{
  "n_layer": 13,
  "d_model": 192,
  "n_head": 12,
  "n_kv_head": 6,
  "head_dim": 32,
  "d_mlp": 512,
  "vocab_size": 4096,
  "activation": "swiglu",
  "norm": "rmsnorm",
  "norm_place": "pre",
  "norm_eps": 1e-06,
  "positions": "rope",
  "rope_base": 10000.0,
  "rope_fraction": 1.0,
  "qk_norm": false,
  "attn_scale": 0.177,
  "bias": "none",
  "tie_embeddings": false,
  "parallel_block": false,
  "init": "normal",
  "init_std_qkv": 0.0448,
  "init_std_o": 0.0,
  "init_std_up": 0.0448,
  "init_std_down": 0.0,
  "optimizer": "cautious_adamw",
  "lr": 0.00164,
  "lr_mult_up": 0.669,
  "beta1": 0.9,
  "beta2": 0.99,
  "lr_head": 0.0125,
  "grad_clip": 0.5,
  "warmup_steps": 580,
  "schedule": "wsd",
  "decay_fraction": 1.0,
  "decay_shape": "linear",
  "final_lr_fraction": 0.02,
  "batch_tokens": 131072,
  "seq_len": 1024,
  "doc_mask": false,
  "train_tokens": 507300000,
  "steps": 3871,
  "dataset": "wikipedia_en"
}
Each number is 128 + 32 x the weight over its row's rms, rounded and kept within 0 to 255. Layers, rows and columns count from 0. Numbers have three digits each. The size before them is the row's rms in percent of the matrix's.

# layer 6 MLP up, 512x192, rms 0.0473, rows 228-276, columns 96-191
104:148158096241167151164087131115147125085112125127148144087125048123165150143154147083122142141124136121097048146167165099158116100133130101172132110159129157081143127173095176142130128096154144167126119109112137110074148066146178125148144140141100150144128085051111165149103146142180110164
093:138131142132140082100176108128174168114126129154104071112084155145129117146108133136149151197153097086098087150151173207143151143095160103127156123124091039140103141142156165125154148102122111193091106177170203185064102107156128063096142052152156129196148078158157130106083109144089110119
108:154129098178129088140162155085146111116062101100153150136166148132146040152155152115127089165164166130149141117095167070104120109128121199129161073151099151147105165149138150148157132114123119130060130096152166104217121115113084154134051099159128177136182133165136112099205149127131146090
096:124071103121164079154159080111145149137146138157127158077154192117136171161160149119113191158170097076106125117133099120143182123089101106187111142078015098113111122067141138163084153137115093114091161126077121124139146146144153140149077112190122164132062158171066120158122129137126131183
106:118126141132122102134127118127114094117143104169087139092139122076082102160156124108104066133139113128109082102148152102205181121115160143116085116110071150103101167149123132166125136114147149093078137106107147128063095100116136144097122155077100098174131103165143133139160178127192113120
100:130121167194141132140100184144123169113179167124123139123116108120122098089146107109124160169183128106138174155171148184149042124113123111128142100040136117097152134138098129177135114154146138077114126088155163159126140139144150129099096107078177055136118086161080151131118111171108094147
099:186117157175091121114178116114130106132124083144110144135111087124119135183134140124146078138112144116104139083088147096132143092132104094123077154107198131133132116159141135093135137138148063152173099170170124103110058086123102133129143124065130129053157112134101149099194119127175152060
092:104145143142176114111136118164145141161142179120100150153155130104138148088121135175097092113091107127091091153138136138124061117183111187118159212085099187118144118121094114192076147133106103103159103098038111086165133107109094143096070130155080155094117132155138176097174140137068093131
095:121149103186109140143114164167114144179145108121094122174141113066168151153142128140091151088108129181141055101158095116153083133142186123137076110110154117118171121127165119104173157097061098094207158136123155135136135180143233096165132214154136142124126095085120171183115174095139162135
089:094111127142123103099137156168165178154154116170175133124087128125127087137117102136112113113127162154142051142133156102089161117203104146147088070148215207129141108144120149146153119126165107149134190094117118146105111139069107140139121114160151101174187118147080135142105081147190083153
103:072111130109089137070142128149104132122097205098180149148137100136168100102119150122147187135103121185139159112165101120102113148048191105060138156170110141135135148142078161105132149164128176213136078086097103102118146139102167186181118185127113136122149062138110128087125143100151076203
104:095084069116104147140165137100149093134106081148135124037111123163144168130201114111136125100117059136147134043122090149088113084095133131103163180158190162073130095134142113103137100034145165184185161145085120132106111083097137172150140141160117138097136131183120168089114139129144081154
097:038114109150071117120155140128115150123168166132109084144128177094150142133115122109128101145081146072072090167115121146145154085136140147141151124075122124125100155132152115113142122186127135137124161132145105127079048126077078147170123168094059128109154133151117145179135104188146137134
103:130153092132127130150122104084171146120124131144117179178153145131155146122157185151093135133135098107081111168134147141143095193110104124122116115142116134142115150093080138095144129124158119077147132075088158138187091123135061076164088146136089086162104126178152099168140108147153127133
095:105103068116128103136091134151107091102142114123185022134103207138150147188140141134125130195119092168156114133162106091131138103117101117147094134133127086101063100083105134178118066095130111122139064092148104094125139116190176101146102137138152118111141093195111143112181162151149107099
104:183171104153163178194117094124188118128148065121144089150139161107112110107079093151131076120134154110114125137129146164148140102106079108125117196144143156145096129107156146197121131057143119113108144163129106153113179095138156093084103150112106099113130142125148127148040090103092134118
104:122132140124176167147154177101071144083112129140100093156093117129183101138114194125108131095152118118152117156081194132131127155151147185113141143121135141169129183092148073129092155124068121158086110143123143110142105141122075089149183181120051121040119159116160129045118155112151119141
097:152114130108103111089127188117081153074122122135102094100107116096152126141102186108142151089142154151175095166095095128127133088117102142191173153127108117138113109087164123185084128069112133106148120161090133077150084134174153126088101115125108162133137166161174070066158172129174112074
102:101067122111110124121088185093135134129219126115091139102183074129162131173128149164151170135096072135134115122171123110127172137100134159095082163172114128156113093100134101118179175167099189132095126089104092059131159180174141113155114208135085152140162140203088172179139126191151136106
104:125120088130162151083146141149114162149136134081074151076125115179149086079133131158101170152071075121111131135109089138114092131098139167145102120071105146100139141119123139157108120134106114099149149111123120106117115143156128173104152113096200150130136135118075133148122120145126155116
109:118112096081124078124177112149147160102145069158106147112153210099087047094084121196089185086164098131144155181109131212064112151139124133103130114182104166149121084097127111143151131133124155157146114143114138100068133136129121139124180107122168129126110108097042186092159152144147135171
095:127131120085128088122138107136063106145099145105125119101153128100090134113151076073108119154110144125170119146036124095163163177116122182167141141147090142159127146100162087154151113109101197125143148111091137094102113071143114157171089149117123153113115164056121140125117123128193159153
097:153169182127122094137143179129124095090138064154148194125120155133080050157084107072125122138089105129155096141130172165101053069113136161165176112152108182137140181177125146111141090148107131153084120229104140092112087055132107111142098153159111114171123156089132097137105145136159124106
104:134177187166167061094151136120070175128109173124120185139120124166164134116151125115156219170160113154175116143138127108083101129142034198151205096087147219104154140104079117152133080120154104128139185128139170124175112129137111141109177196121152159103118088139127099136088138155138143149
106:091164130125112152096117168094113185088162136138107161060123128099149149138187125178148122128184113152169126105192124182105103174121160107106109129155091160126215044119183133117163135183172109144168099115128078150114085161141155096102118123121125108138107177124114137150064138055151180113
098:204087118105124082190168116127145110165099156138102096126153156098125186169132059074154109100131163163129098145146108105095138212094161100149127078189095111079110164158206127169102145131134127121154104172099149157184134094111124137167127102114156092179164167114102163080161188179112133132
100:078187122112150147134081156091114097106145120095058167121097147148122142125136092152162090127117211117192142079133144084118125170112143097111148133134147084147087086142160145149162136103132125083139158157137058161128084169127130157157157151125163110120122130136086131145139136071125097128
097:094109136073143165135153121229157130132156153130148110149190133137177118142144196161087163168150157105128064121112096128133150155117100096106162092089173148140118064142074136151084159149144114148163093161138107153137124148131133084101129196115145156158109168080085079087163138120099108129
107:113169162119127139080146046166086114147114161133081153112134103094089155143121089160064156134075119149128125148109125138160118176122144115108211119126166106128132168091166116139127149127171157176192117103168087141166093109150116103134123117122212117087150079092148183146061118117079145126
101:141124071168141145153147150122104101074166213111132102181163140175124147167054115144130053192085075118132080145070144137134116055103110098097169134115096149140138103105097105141186144127068117136108144132107154066093118140157106095166109085153068119143126130065125117162153175077103139091
093:105162182093134143139125039112112167110118115134111128163178104123130145096084143147166157122176163086176129116078119104147225089121148177094148096153164141115087119149092106094161137111174162131090172084103104150157153167154100144109161074107133191165111151125160099117109096140129073052
099:117178143200134208182149120104134168159090095120166075071094107148148133083132143173155111146078122129098095111123118161091138138164127175112128140098117082159156142154122109088135066102115058149121107142155131169109100112084110145106181121172128108139117156136149110143145127052123095087
097:052092097153059164138107137111127155113158178087119110086137125108146206104142086138168138130184153102173113107109120047158056137143199133155137154129141185106134116093150126154067091142130133128128197121092148118091135147170107122123071134126084101181162184099132127121136107103145109139
104:144192142165141178161119095127156113118168106123125105131094103110118135100070104111145168151121101165119163194067117128089124139123135116181135193074134072157091059121124111105124093124187117121184130129077136098137130079128114153121144115128163127150092109146093136120091137127110131175
098:132106182096082102135124090120171212174149140116175099163073139072121095130063113113070138082107110147090117121147157167139104122129158169095141123127208114116183124130159114133139152128144101120144085119107106174145115119075139134147092077096102138121145096122108113117107131182113133121
105:130076130115113078100185208115103124110107158144110098127176194161165114091144115166172100112137092114089173133100156190101093155153129109101101078091100064190135135117167082141110153166121132119112182114137211117132140200115115107158097105149158087162145129111065115134075160134078140100
100:143115127207136111155149154157071140155135134135168115142176134169112129139154149123162133128146143095124183152104078134088090156149096163153127124141156100112090109076171133129173171147145074115136193121112117150125136168137111140100167200132142131102138115145155140114124152127163097115
095:137082120073127125127055121147176145124064120097101127106133179096164106160112094113140200126163109202168119133117126157142108104114136067090120123126128104113126100150125110174115177245151117146089124153082085157103158086171150083147152141144199108111145120094191155060103160112139133129
109:148130083130121106136131144084144074108128123135137122111140133141087133112142088169147153151167080149078136090125133124140107114116114122123182091143153112157134105093170095197182122156150149163097104106131191186103051147096181101109107136153139070163089172096092163169089156159099176126
090:107130154134141147082133096168073106185141080114059145181116154130133099151165128123198156074176134095185118147126125150106140091121126178176103060151092156133143131131076143166162146132149135093164152144162151098120070067119091142096047134159183147130100134117138154151145161135140140154
099:165150120110151176096162145114116029079127100103089126101127148166140163077144074126123083131140080138078105135135158109130121114130122129126094053130133091185151178176154090118151162123091186115110150133116165186149151115093128136125121150126120079098118135150075131206082124065156136089
103:119088107100055179119166171140150151073134084152112110146140077112110128137112138107137146147100146101101069121157201097081119143119174134117092130120138093125121152073161110138083126149142163158160147135157127109124125089069138103084128115086113063098163152108133115201085087139118129116
094:127100150154100078067168156142102129119119052100145180147175083150108143164218111195123140163091112137141148160085142159124084131128105161163102155089123199129135105139119084183091137128151135100097181156134147100126165167067150143124173110163071134049082132156173090153098166168136234152
093:202074127111097156139094129097101107095149104146107138062163125079130173136080134127146141155187120132140109126144113089124126099075075103160113152098172113095147169159112178102127135155161139126156174092103106133176181134123099130080163146116148151146163132071164118156088231154153157133
099:092064091164087123065127179162138167111133108101156131117193122111103147137152127084127117148098150128099082138169108141109147081082068175139154087164109072175086131163099171146174079136140127142136069140177152124151196149112127077128137118133135119161176111129175122092145113156139117097
103:209101119120189147078164123109116096073097102150160120169176190173130207093122095101151145145187081144138160111148103153122124155089181108134141127161112159094133089085136109174118132112139105121165123094131105175116212122105131141133132099119075144084123135164126105116126090142164095187
104:136111151122093083131120132161139094072200150106114144134136071089112114192120127058117199098092101127102135149123188091109126179105151151095156127166131144134121110102104122140105117164112121109134102149197059139124121161115176113128091151171115161120138102104128109165099061154105132126
103:049147139108149096132103131067097169146082097150132131110084180146120130093113126165113150130127053143142205169116155203125158112110133159090108126120083128188087123096101104112134121128112121124179152161179118217164090111103206159154131173096156171105118129128127209147168118132150146194
095:172130181223164153143121146129149151113144096120172115149146072142156119156223110121152113117097112089157119157125133138098140098198134071162062132104135157114103093114148152146147139124133121077075124139122111089075155087116118119121114128103168094054109181124130094087170120087149155128
# layer 6 MLP down (transposed), 512x192, rms 0.0447, rows 228-275, columns 96-191
099:122115128126121106201174141122135118129139171084078069167133169106174068139190182122154157128159172118121179143146200152133161155125115096077080114108138113154108126130154137088163114154156184142064104101130139118115147089114170113090157098121097125143088122143134105113123113150178153126
096:117099149112118139168149115127146091137141095043098148116135171084103119162107139137140175102148123150173154078131115168114122165075108103088137097211157140132086128127111097183120118149145105175167109134139161111139178106111140147105130125097154141119103115120144156116176097119136111127
114:180176166147173079090131172115156115173087132089093111134160125152112099182093146130071086160097045118135118085095162068120150144124136160116152130146113121089190116162145123155174128156094112167136132067134147144170088123159120165159080098152122178153162143138185107184091143118082184091
100:120165125128115138109141187060196159149112110123132176128111190108191140124179107081128153106123146156139153092124131145099166115127120140138077135187196149065155116206085133117187146122140165101082140120116149099108085081134086176077140122072103159124143110095159110137104140145100083127
096:135170110178150118185141194126150116084166148140131100153096184056121076095152080132129127132103092136118155077078132114115166175099132111097153117152117142118171183118083139135138120075099173110089135101115129163143107103086120214067098092075083162129157085133144139137138113157147134039
101:108111123161123177155082135171091129098137111093112145030129146077093200083149177132091073130130132117161141075141097109136120048095145177183115094131140128127108108156162114169112102122131117139139105112096119126120154189141112122133116109104203137136097151103114095063169147106122159149
103:168095173148137160127153165098175114117148066072149192102136156107095128124102135097150114124105093096118095088155153107157083106108103126093126138193096143121086196075124103155177175127125057079150126087113113095079150097102116139146135142127151174156123111100126153137159154099077124123
102:138121090127130080123117087119134150103083159197121106115137116123145134165184199107126104150136127112193092137068121120106089112131109137096140113120114154119117130137073150065140161126151182157099121147180200158114177159139141099095125079100158122115135089095109147162123109106135133156
087:177131167125139137150123126097081174155204087147085142174136147114098104164094127134088110166138146133161146110118087062091185097169136100177154125118119153141129135120127177130111119144124122115131088109126136118119080091130112171109196081127160058171168131139082172121163102200150128075
087:130154144149080178075145081106150119118130140121094155124102158098127133159137162118114170079154125075104196121160138099164130112135161123161120096137136152117090072165139192120076160156135131169142120115118187105106158076150102136109087187120100079070113084170116151150075124121133156111
105:047168144070138187136133145174085166153153152094173166202149137183170104130125125136153120131124148166137134188112106130149142186062117094115205138123125181118121067173108144165093170129151088176166093177165088127076123114118198178155147074110114149086134145115156123086123148123110157172
108:096113154154144087113084073129093133135103137072157145143104131099129141110101171122144243135145077104078139111144128113161151153148104103163114094112110101139111143173146128172113154116107203104094158084109124130165112161080099126120147075076199143127176115065105108161150116121156157074
098:114150099172160111156120173102123097101167182134087093104170135116086110140144108074142206102192086183110110100166121149134141135137148118184155170112176149128168130084158114138125137089100091056070159129094082122096102053082097186096128110109124098158145141154170117150160082096109062090
104:131114176120154167164143121107139134136086122052130167207124063089146099082106084168082176141120133156170120109136193125167148129089126159118103119134119064115059081164091135121100125151136111197151156100154085118118092079141133145177158106121056113130120105065160114074171149094070088133
099:095152157150147161107182123153127226105138152102116120129114118103141127152106120128220126137132193109115114098123166080102103134132114093182150182139144160131123187120134104132090140152190085174111096225114062112193145117143180157174131120114126137115113106139116135188130160151178128170
103:135130102109158094147148157062145128118111150147068140162129139135115144107099097024082148114100118080151136093130101072125151175111133131095142143179088105117079125125099160131137154202131143084054190135122108186097124091119078114115179161169107127169162150148149134138126142125110153128
105:136145144137093150108147125234141112125106113144130120131103128157146153084129153139124150155132061141100105068113149099120139085139122105207089163165105090172107121154140150126115118179096162141124117190189114156133132048138150070113068144112049088137124130085093089208153151116121136118
105:123112132101103121113154116133106163107178075134101138082202122113135143170098145174128114153150109072114133149106145167139125116085086093077120128144163130207111166141113132110121205117108187143159174155121153110159147057153127116134066165142170160111110068130103141133137147199138068201
105:107119116143075190157139116172150100087144154126110129148055066123093162085181129175103146102097086145150127119103128148156114150166138132148126125041114121110109164131087179146111134189143200153143143114166176155168180123151110154154130131130108148097142150128098167126126172070138057158
099:141146207052119116124143064117145151131169124108056146094130152088115132149066152082115173141126178145123196123125118167142167142127165148139160115155107104137129107128093146084146159091102125147121114126118094073101148133136162119142131144138067114130086108162154173117143100047160110146
110:145157077102122176121167146187130126107108129155142113124167153146136138152101153085151138114175149076162112157044129097098154171135139099092126123123142166155099070162131084145108116140131113150157085087142122098106085111032095151133066207117139108114126143080143102108148145146163099166
084:107191109120097170164074128071119152126114145131086121146129145151148143145189143123177065086111142105110159111098160139089160136132209088156111140143071137112141111150149150168088147140110197166128147135095077104184139116137067102184139150127137100112131177191136138121083150191139117083
087:108083149119153120099072046156081125126186088179153093117145166130064100080099108119130154203088152120126178097135135194160181172179165109161130110145131127136115120167121097121103129134131112129098088101176132123091134102130131135118153137134098183103065066125107102131103067087098127143
116:151112132100082158066155114173079138149104175157134162067119123172129096119149167178154164160124171078187171154151017141074088108183092117096120105096134096081099152120122141097164105136183092179138176113113096071182136132157107162179213106131153151163134114136091102149141101083108113148
115:100097113094095157116104118127100127136247099133104116103164136127120150137116147111100096187105153181181073147094157205099119142105108099116120165150091091151131112166163145118168119144173157133155108145161097101101102102171127091157148119135067161128112115178124085143109124095141132129
098:105134190111113133113094124153122135067125093107133141093067121124098109093162188143087150144126144089156196125117094124133117116089152132094195141087180107129154110146111154074104150132179087144194180162176158100121150148166115170034118183155134146079111096125170145156118138088080107169
108:130140154169175138063113157155111160126140110106080089163141152178117187140111142166132120166119142075086165112092105115167135144133079170143117139000115125184131114141069140106145114074099126122099133086152150094191086133102125134136128125131088109145085161130139069130198087101125134090
106:110154114172104129152121132050096099150072112175100090115163112125182159088118187111123143153147134135131074168109162150123100179099116095095133078158113134121131074132142137112140116073081149101219120115197085155137098086093160128158111135081116179106101116092072114092105087116115109099
111:118120115186124146143111103147131109152129109044139208056135154131142105129065096142126119137090123198134109119165098191132100134105116073129076128136056129155123174084130097100072105115081126114117110125142101089178160121135150125155118144132113115152076112180145174139100153119141131175
102:102158167067118158099126121092199075181058146157123155159140130119144118100142167132113115123124131127150153135123158171088130140166066166085106168084188182163142127123174129104091172145130094109169129118135107121143172135143141088069135141135127081146144083159161114151129107134142087137
096:172125147118144158100133161086106125144137113144138152094135106158185202182115171105121138147105177170144075104151143145090143127112114131128109129130146128142167108149083099109100118129128096090125168114044123099073147082124098142134089126126101117140123130101131153188110140181189089120
106:111130098139126103095100122097103154117144137061180164119174131082145132130153141142112101164101092165070148157061178092059157129160127094135063191129106067145126125143173160212143115117133156147159090137072090129124150132132154109086096121073134170127150135123176106138149145152162129120
106:156105126107193140133139144132139139091090046181099141121180146089095039059177156111086110141132117124127157055038096168113196101137070121154105122177105105128147133139118093121110138137160082129149129129132129115106121113118146171159147094091171117106155118145099146184102110096138126091
101:111116151127066139162138115094154106158099110102155133105076095153127106121152108146186123092151144123115111074120137144131161056151155084101162104105143167071104145188134113142123153116139109130144055061176212159074159096156125139114156137155132090071180110156114123135129065110155158119
095:082148106103124111142148096068106110090160170163156112163219170109117067072079116161118132190103113159073151124155171087131096121194145137166128121138156095139099169124163096149069159100132185130150094184159113087104162121176137072163165123104175141077121103119129111125157157143109129118
109:135129130082145122096196161149100159149141146144119094130145091116110162140138107138135155128122098140152071094156149175109046108157100150154145088154113082167145102130174133126090176120124086135110144117137129168161103098063163140128132144064125183056031143117107123156119186163098162080
088:120146143095185144161093156136124114164173043105121099145128111090144120119093160144073084060093133175123133130128188148151123160118130151145096085137144116146151123080136129147165064166141145109058120137090021153113079109088119120118118131108089110141122144089156105170089114095112130082
101:113123110163112093102125173158108178164134145076072123131145112147185151134075151080132105081114148125073128150178162108173123133083113170146144147140144184166110131058177150144131122133102119126120126138105100170126118189084120143142123137186072102091139138119083146172189091110177105193
109:135092169143150101137074211131147076139146118079089197105133167124098163104107141123116093141119094079159080113167137195075188126136110108191164120139092097125170106140068130093147133130180106144130080172122148096138131150130150112059169090188145216130115152126165126104132189081170144130
087:106088078142087071150151123128143108082177165131115134111169158166064136126154089155096130130095104110149120130154108188066136162127085157177130113161135139165147162132156149090143123114138119140127153117073120194165072135125125142119088143147173153092135087141166049188182138117188129133
100:127091188140083136177165098123140151099145116135163143117143150094118200196129196095183124104119183164075135127109104122116108070178099159158142154110101120120189119050085125137107133160109016183101188112124203046157094160149145136146163130163134145109110088130110159138119148132113158105
099:099144065081129175083148138135112166149118083078117148152124091062129122149136128172102159104132176099111112130144138114115059155053095158090157039151140092139104091160114152166107143126132161149091150160173108135125122127193086095127112089146142091149201174075146065188134079148114125157
093:111135150155088157109133121113161094143135102128131160138090161162138095151068161140119151143095079108087149098209197104179161078170089198176124107162181120071110102100105132197118142131146117105056114137081166116101096195116113163154138098166085130187104109168164136167120101107111181134
096:122161127161094152110175106100135108139146123148097164101079174111200143130104135116136142114083144141123090116122060144144129157150096129102099127098132126123170100204096115122071163185128128152152104069105127103057137110114187092148145079037086106084118108129115145089141082139115118041
106:114124149116213102135144162091169156100170096162104182129129128142168094099138083084111128153211139105194149152117154097160122174096142108143161193131118116075134129115145129141129169154212110167161124098140114137074140100128135136101117074150155136103107117235092118080136105122163167137
086:140122138070121150179092128176135130130132130104102146133113109105150084140146136132128174104166081196122127039164115176087126144108080188152091138166115120117120147152117179176179095133162154122133116159123072111111074133168192100152111181104113164228101132199138144116151195126107083106
099:090117135136186086094166169091106095116085186064071125088170112126089160140151131144101123120082117159127119085178137140120132098104077151084153109071124121108089134142115158187068107142123084120131147134082066108215102128151105153150108142098130106165065177169153145163140116168172170157
112:087133130094107130154116060107160167098153090105028148106064102116113111075106106119102131112130161101150103174120197189162080120147139134151072104170076141131081090099105153124104158151113178125152087137097151174097116163144122148114113142147103117104125120107134121139091118098068142114
# layer 6 MLP gate, 512x192, rms 0.0492, rows 229-276, columns 96-191
092:080164077078140148116148167129124103115113143163160140089151111126145140108126067141080086164114135147083131153195102137179092100163148160154118130121169121136153162108170168078151110136071175114105131129098046118153156063141065160149126160124099112120098144190131139148123139142169120157
110:094153130129106140166161077108103124126050065081132101075151125079105090129076099046144125097206122129141144077117169150134100166112145117173149218140137152108114123117142157127170102100165163101137137189129117116121125181093151119142118132141162110118093060150079059100136086114139161134
094:090154108156114162129113106084154187137139092103175170159142124158100099043104126112116167132138099152116121071107126117111117133106137163058144177158172127125131180106093086123148091097126129135071142119129125109109103175161108135117092109110078080133099075128191120157154129150097112096
113:141154169116146094155119095122149108085101161111103146171104204129167129134113108134180150126194110130183107191110133111131104156150112124163155147155125130098074124191104116058112093135102118206164139160120114154136128078143166108142096083094152135087135144140111123121112129148155116081
098:079146143070108148137138178147167107119144170120116115114097137100159127138203151073152113143156113034170090092156089115122150172129114160104118113121149110136081087147127135130114182120137173164148124126095072158154163109147178123167135150118100131115113099125103102118102167069125164176
100:081125126108102169118112142132105203098104150183163168095139139097139101114147142109141082108131186138102115158149170102103154131106117149143150098124143128100172145118033117144103077187192194130167117090133090183092142177135087113089146153142095131188113142084108137178070090111150160139
101:151131115098048125088159123094122096142075181223115160096135142094118114140186127138149125165147158133146158191103158136073185093122162153078093137133115112116067119110130086094116101111093192164144136164203141144080176138077159080063129127139128149174098134082079119151129123114088074091
087:128113136132202079187106145116131080075164127146141084077110176118097092127099099088107122145141084073150157109151115135107117153095081159155128158148144102107104146167151146065116042159181129093124121165090107162086107107069122176141117133107088115165110163133184074063116121164106107126
087:148109170144115115143150096111159137090136117148086132119170103106146119080150138154151116121157135080078122120084080116157099151067108103128164124142072215134186149112140130111136094110135157133127160132189070169132108136140073087102134112090102155084173149054120163162137190151133150137
103:126130132142151121131170138149122090147067120186134181113149152087155110091127137101152085101205152164157115224185187081102142099106106086141136153129138216119179091100151140173100169116141104136097092133149096187061125169096141128107090133168152082144099114099142126134041142153073130152
107:155110181144179171078132141093118101085140155157065091171157129146065095102152130124092113145058140119061131139149095156128163135095159106099114116137071129125126145131142074135102115098154053133104146128131113096159128169071121130136082149111096086129080165116101060120094111178136122077
094:047106116081156086119106129109087139169128150081079049127140175186103162160128132059180141150100174113116139164112129126162120132159159114203154164112127142125088175156190152134158153151157088123138076134145130103071099131135160115101106111131071144053103107103155094108132151109053098117
097:173138114146142110122097132173156134063119137174194044084156114140065122135124122135202109191135119093134113140163104138077170069094149124093162116115134090195116125079136134182133055119114146139132115171168120104096194149149128087127154172142093154117119158154148104071086135081113166150
099:100150172119119127150067122185139164142068113141132112101140120083160113117101123095227109139074142152192126135149110121125061110142125152128108179119195168096145169095130113139079116155087147092097109126142123121062119147118130135166198110192131106134062123123098127097180143177157087164
104:127145114121113138167091101181156059153117075124131089172117077202180147131156139106098172158168088124139152106148138088110200107103138092167067153116163127073111148104110146142090157124133040149153136120115169098160170116137137127134148142114117094138157146118173109134166110134118076101
098:183074105128118194139157110113125108170106121199147183176165178101112147131132113144131100116151098185145145126162113138084082128116152140092164199123100101115130133090152123135137129087133073127162110128105187070120175102155123151062152086152156129164036141161162174114120121099066178083
112:173110125089101093152121172110162116123085105159100081077150112135162150121119169097143141138178183084166114156127110101130137131151110071204159089072145149196142083124165145153136127102130108113136120144136095103124160110203141141125110096156110113076070122121139130100169135131084117161
118:142076164077142091129144076160112141114141089142099155051202163124100114130088114086125113103151183154139082167141153119098133147137139132136124158138123083105128134136109109126087131152102099090133139142121087106180144115181119133100171121102151148129101063112091216153168104097095166091
096:074100126136083125165063165160108111131130103100154108126151105147107137132131102099115159079157151109170091091131118107129139118135088112125123207153118112135066123123134118095147171132173126171137123110125117158160119167070117110156121181066101097145134155078157138121153133083140083091
105:086120057115105088106150165150139139105111140111128180130197165130121062111122101141105112154159059138064138124196139138123120128121117054129116125168110154161089117079109162159144152099129122108149127160153160077105124082037159133114148127149109079144133091114065149128086171180134113123
087:194125202166107154131201095159119115122171107082165108122214123119189123146119144080188124112153128124147110108127153110101067135114106088138125140135154144126124145163126152114092113123148097138141122080120103202101097180125118130086182164124128200150195079087075170080094138093093125125
090:078159127146098104160152175148129147124152144108102102090102114169213135119191099152155123090076077115147150201147098113145132112082094172099123163143149128076148124093127166129168166126147148164163161125092124160099099142109107158146094123107197108091152142093122210131113149126174169091
106:151128157119104166127113107139123124182099138138126193095101136126183155143136102096153124129147073185131125205190095148152088191146097113096131079080135152083085164143102049103158108142125141099140128138153119170162160126156128150098183098134143140133132100083154186094150186115193138155
110:108176126152086135124150068172105136117186149200134132065146145066184116069174127095126124171164112123139124160158162165098091153130105103183113100111139124146124118115125064044103076173143124115145123152121151184104091089114132126085124141080108127135125172186074139154079138122139166143
101:140118083085141106116124120147083079128115091167131100181169157156094118091126178172165091168107113176149128135144151135132133069156154183103134132128153123123164075149103081078160076089117116136062167118165161087123062090110091152179193094081094134113066068116147131114162149127139138123
095:107189127140122075179129127091140156117174085110075149188149153163139106118127039116148099128135155132161161089078100070159135120110107103111082095105124157133136157117098202097098104152126112113151181120127136176157086137086122135117104104146132089080125179171156116091142085140159139145
100:094114130079141215178136113108123099137020109165119171082153118113147152109145131158111088088109107106132104113120121192171097145116118111103169075091145141181102046105092100145186073139106110113178115137196127114114132166060129104110086152095138118118105122123100135134181088069130142157
109:142196098110105110122088118128095153133038135156135145117155151124140155187157051081116173135143140154110125133126116097130045158161090115084110122132086076118114114066162093182139116072104101121110126147132169109130179102090158116086173082162134130140164110128063133062103152097143158157
109:156147147146139092114081144100149142080153150125108092131137134181136124087140086151143124088173169112086120090163157095197155112178095074187143129120160104172168148090117070163176108107171155113117109119123146119115128115119116077099166093124078105083106109126171149173094157119134103142
099:205164079137092138084134147094161106101121188162144075162110150124152123109123124104157103092112158120082127091146144049124100148127101079137115094153140177142128132143120180145119106179169139126150110102152112124121172080099102122112068115169160100090163124081089108138124120177128103112
109:086138120058143061142051100089175125126144171204093085192110165109141117096106115137141147123112074117118110162127116132138103145134218126093158210080092156141107118128114137060097134174075104153176110120197080137157137095145141109094161154082073139119099077119097136118130151146139082113
105:149155157180083172085101025145101121116146109154093106101124121132099147138124164132160041118136151157158101108107104106082127156113158144180122133107138160089131132101102096101136166133139096104117107115030111155118071190127143156164136174136116138122186153115129097115068111054141223118
100:143101122142159094066113113135174134111092142143155116099091159134129161166163157109118095121151137111120137116153113057144126085087123152070119074128083095107149194129140151082132184043111147103096138074158102135137058176096169193148064165137147052096145144183187151101156133145135109114
107:102174135146165149109093163123139160095113100122122150082159166151143151061084090131163165188173118102114118150177111056166104140160167104115103131102127151156072126120168161162117133062128090132115073099153125151166153128151092118081153116109132079094100132157146116069106093108051153115
107:117130111138153075068043089110153176105121119083122062091116150113166136167112135129164141063141145098138117131126162114186160121121168128087048171130084151093149116103158082108076149124121135148174101117144128127067055104149135133123148117134190054136192163200035099108103131178162165107
099:087167147113177082155155062085130136152122182138194122151104088137116109099095114077125123092143129058080149137055137081103085136134111192103138123141080166126118134168111168103116129139140138161109108196131136088137059137117161134186083138140078160135144139114155114119135171120131172136
105:190088122084138129096141078142144165126097150093148124150114138082146113123103127119129144135166115104116114115082153150130148080097084054119136109171094112095066096146107135175087114133152105161098072092124107155150185137119121130101113186120131157111155148126155120052120125183143147093
107:106126087129120138121156168188161218172125106188086095158140134121091134165145073110118140076179180122139133113159112118116091130107130088110072119123191105096166179144178153153124048176154185139150125115122055127111168111158076130136121154101128126096170091186134130101072147109142106075
084:106120091097110125135145099066140126132115130112101144162172167114094139138157062143104110108142125155110147143129109164121114118118116124180106088172159085142131149151062084129105172111176083111168185185175166156190144111148151160068115105156157054138106169173121096160145153127186151155
094:171109113152107131123126093114138137187150063127120116086126103110132162075121167132122167099101129148178138105109078147140194106134133105106140182139169107171058144140136117089150095154089128100109107224176101105150033138098122144130141116113176127132151140104180050111140058128164135106
113:114166136107170121127131089099090126126138126148037146175167165096130109113123147152160127078129160161149127166135094136093157165143154209150147184073101141075130095118106108109145109153133151126103024141130127174146068112183123152165162129153147140136182095154142193095132172036153148135
092:140149125138163080117166137131106135150068107127118137156180155179105133157206105141125165166118046076137121142102158112149103125098156156108129165102127108165088132156172148122095128131143094087115143162129133058135162130086067127123108146167133159075127161105158142178086190153183158099
096:138136190127124124174161093071146128125132118144099070153126166141109088091198088139131134045078159196158119124096099112084157136134137118128143122145156118106113120160230160081172120104135123125141149086098116118152120110139129171111110071131134123180073153136086123118078143123105172129
103:082160105097126071106101086166144090172150126093112052091130164124146151090158128127133133101106131113079131163152134165113083119168162158100103145085179128150068167166170092203155151127095144113111192185141092105135098104165093183160133175119067188124092124087092100109191189167115110099
100:094122148126123181132133104091135183170177145114123152151178082130154134098113139160108074143137121115198106163190144134131146182112143085113111118082122108202098126143138061133153134089134108130084102170127149122095131161118138110144084128159137124100206126101113068116092108153081088056
096:177114104120110129093122110146141094153082091106118100128209145064109152148117139157070162041154140122138121174139166143145085195117143140121119073128111127122114100136166136158057153148117088145172111131082067156124115139130121151138110055113163101157122133111154196166142160137092139071
106:147103127113144114124084147135090065168083062145100122081146118129118115114190084066118093122088115129183109089131097105063103135183118129083079124148110102075107036109153170072126105147169100138067081122148121115138100158108074155170113160093161170163077177125138071099096147144151149085
104:141144128112179150089202162094118077093111197133181094120101077113119158130152085160170176125136132171179144173124127082124106099145115038093163151100141173168120123052167121138100147114124089136143071091114138179120164142117153117130107140099169152133089166162101138105116129084148196123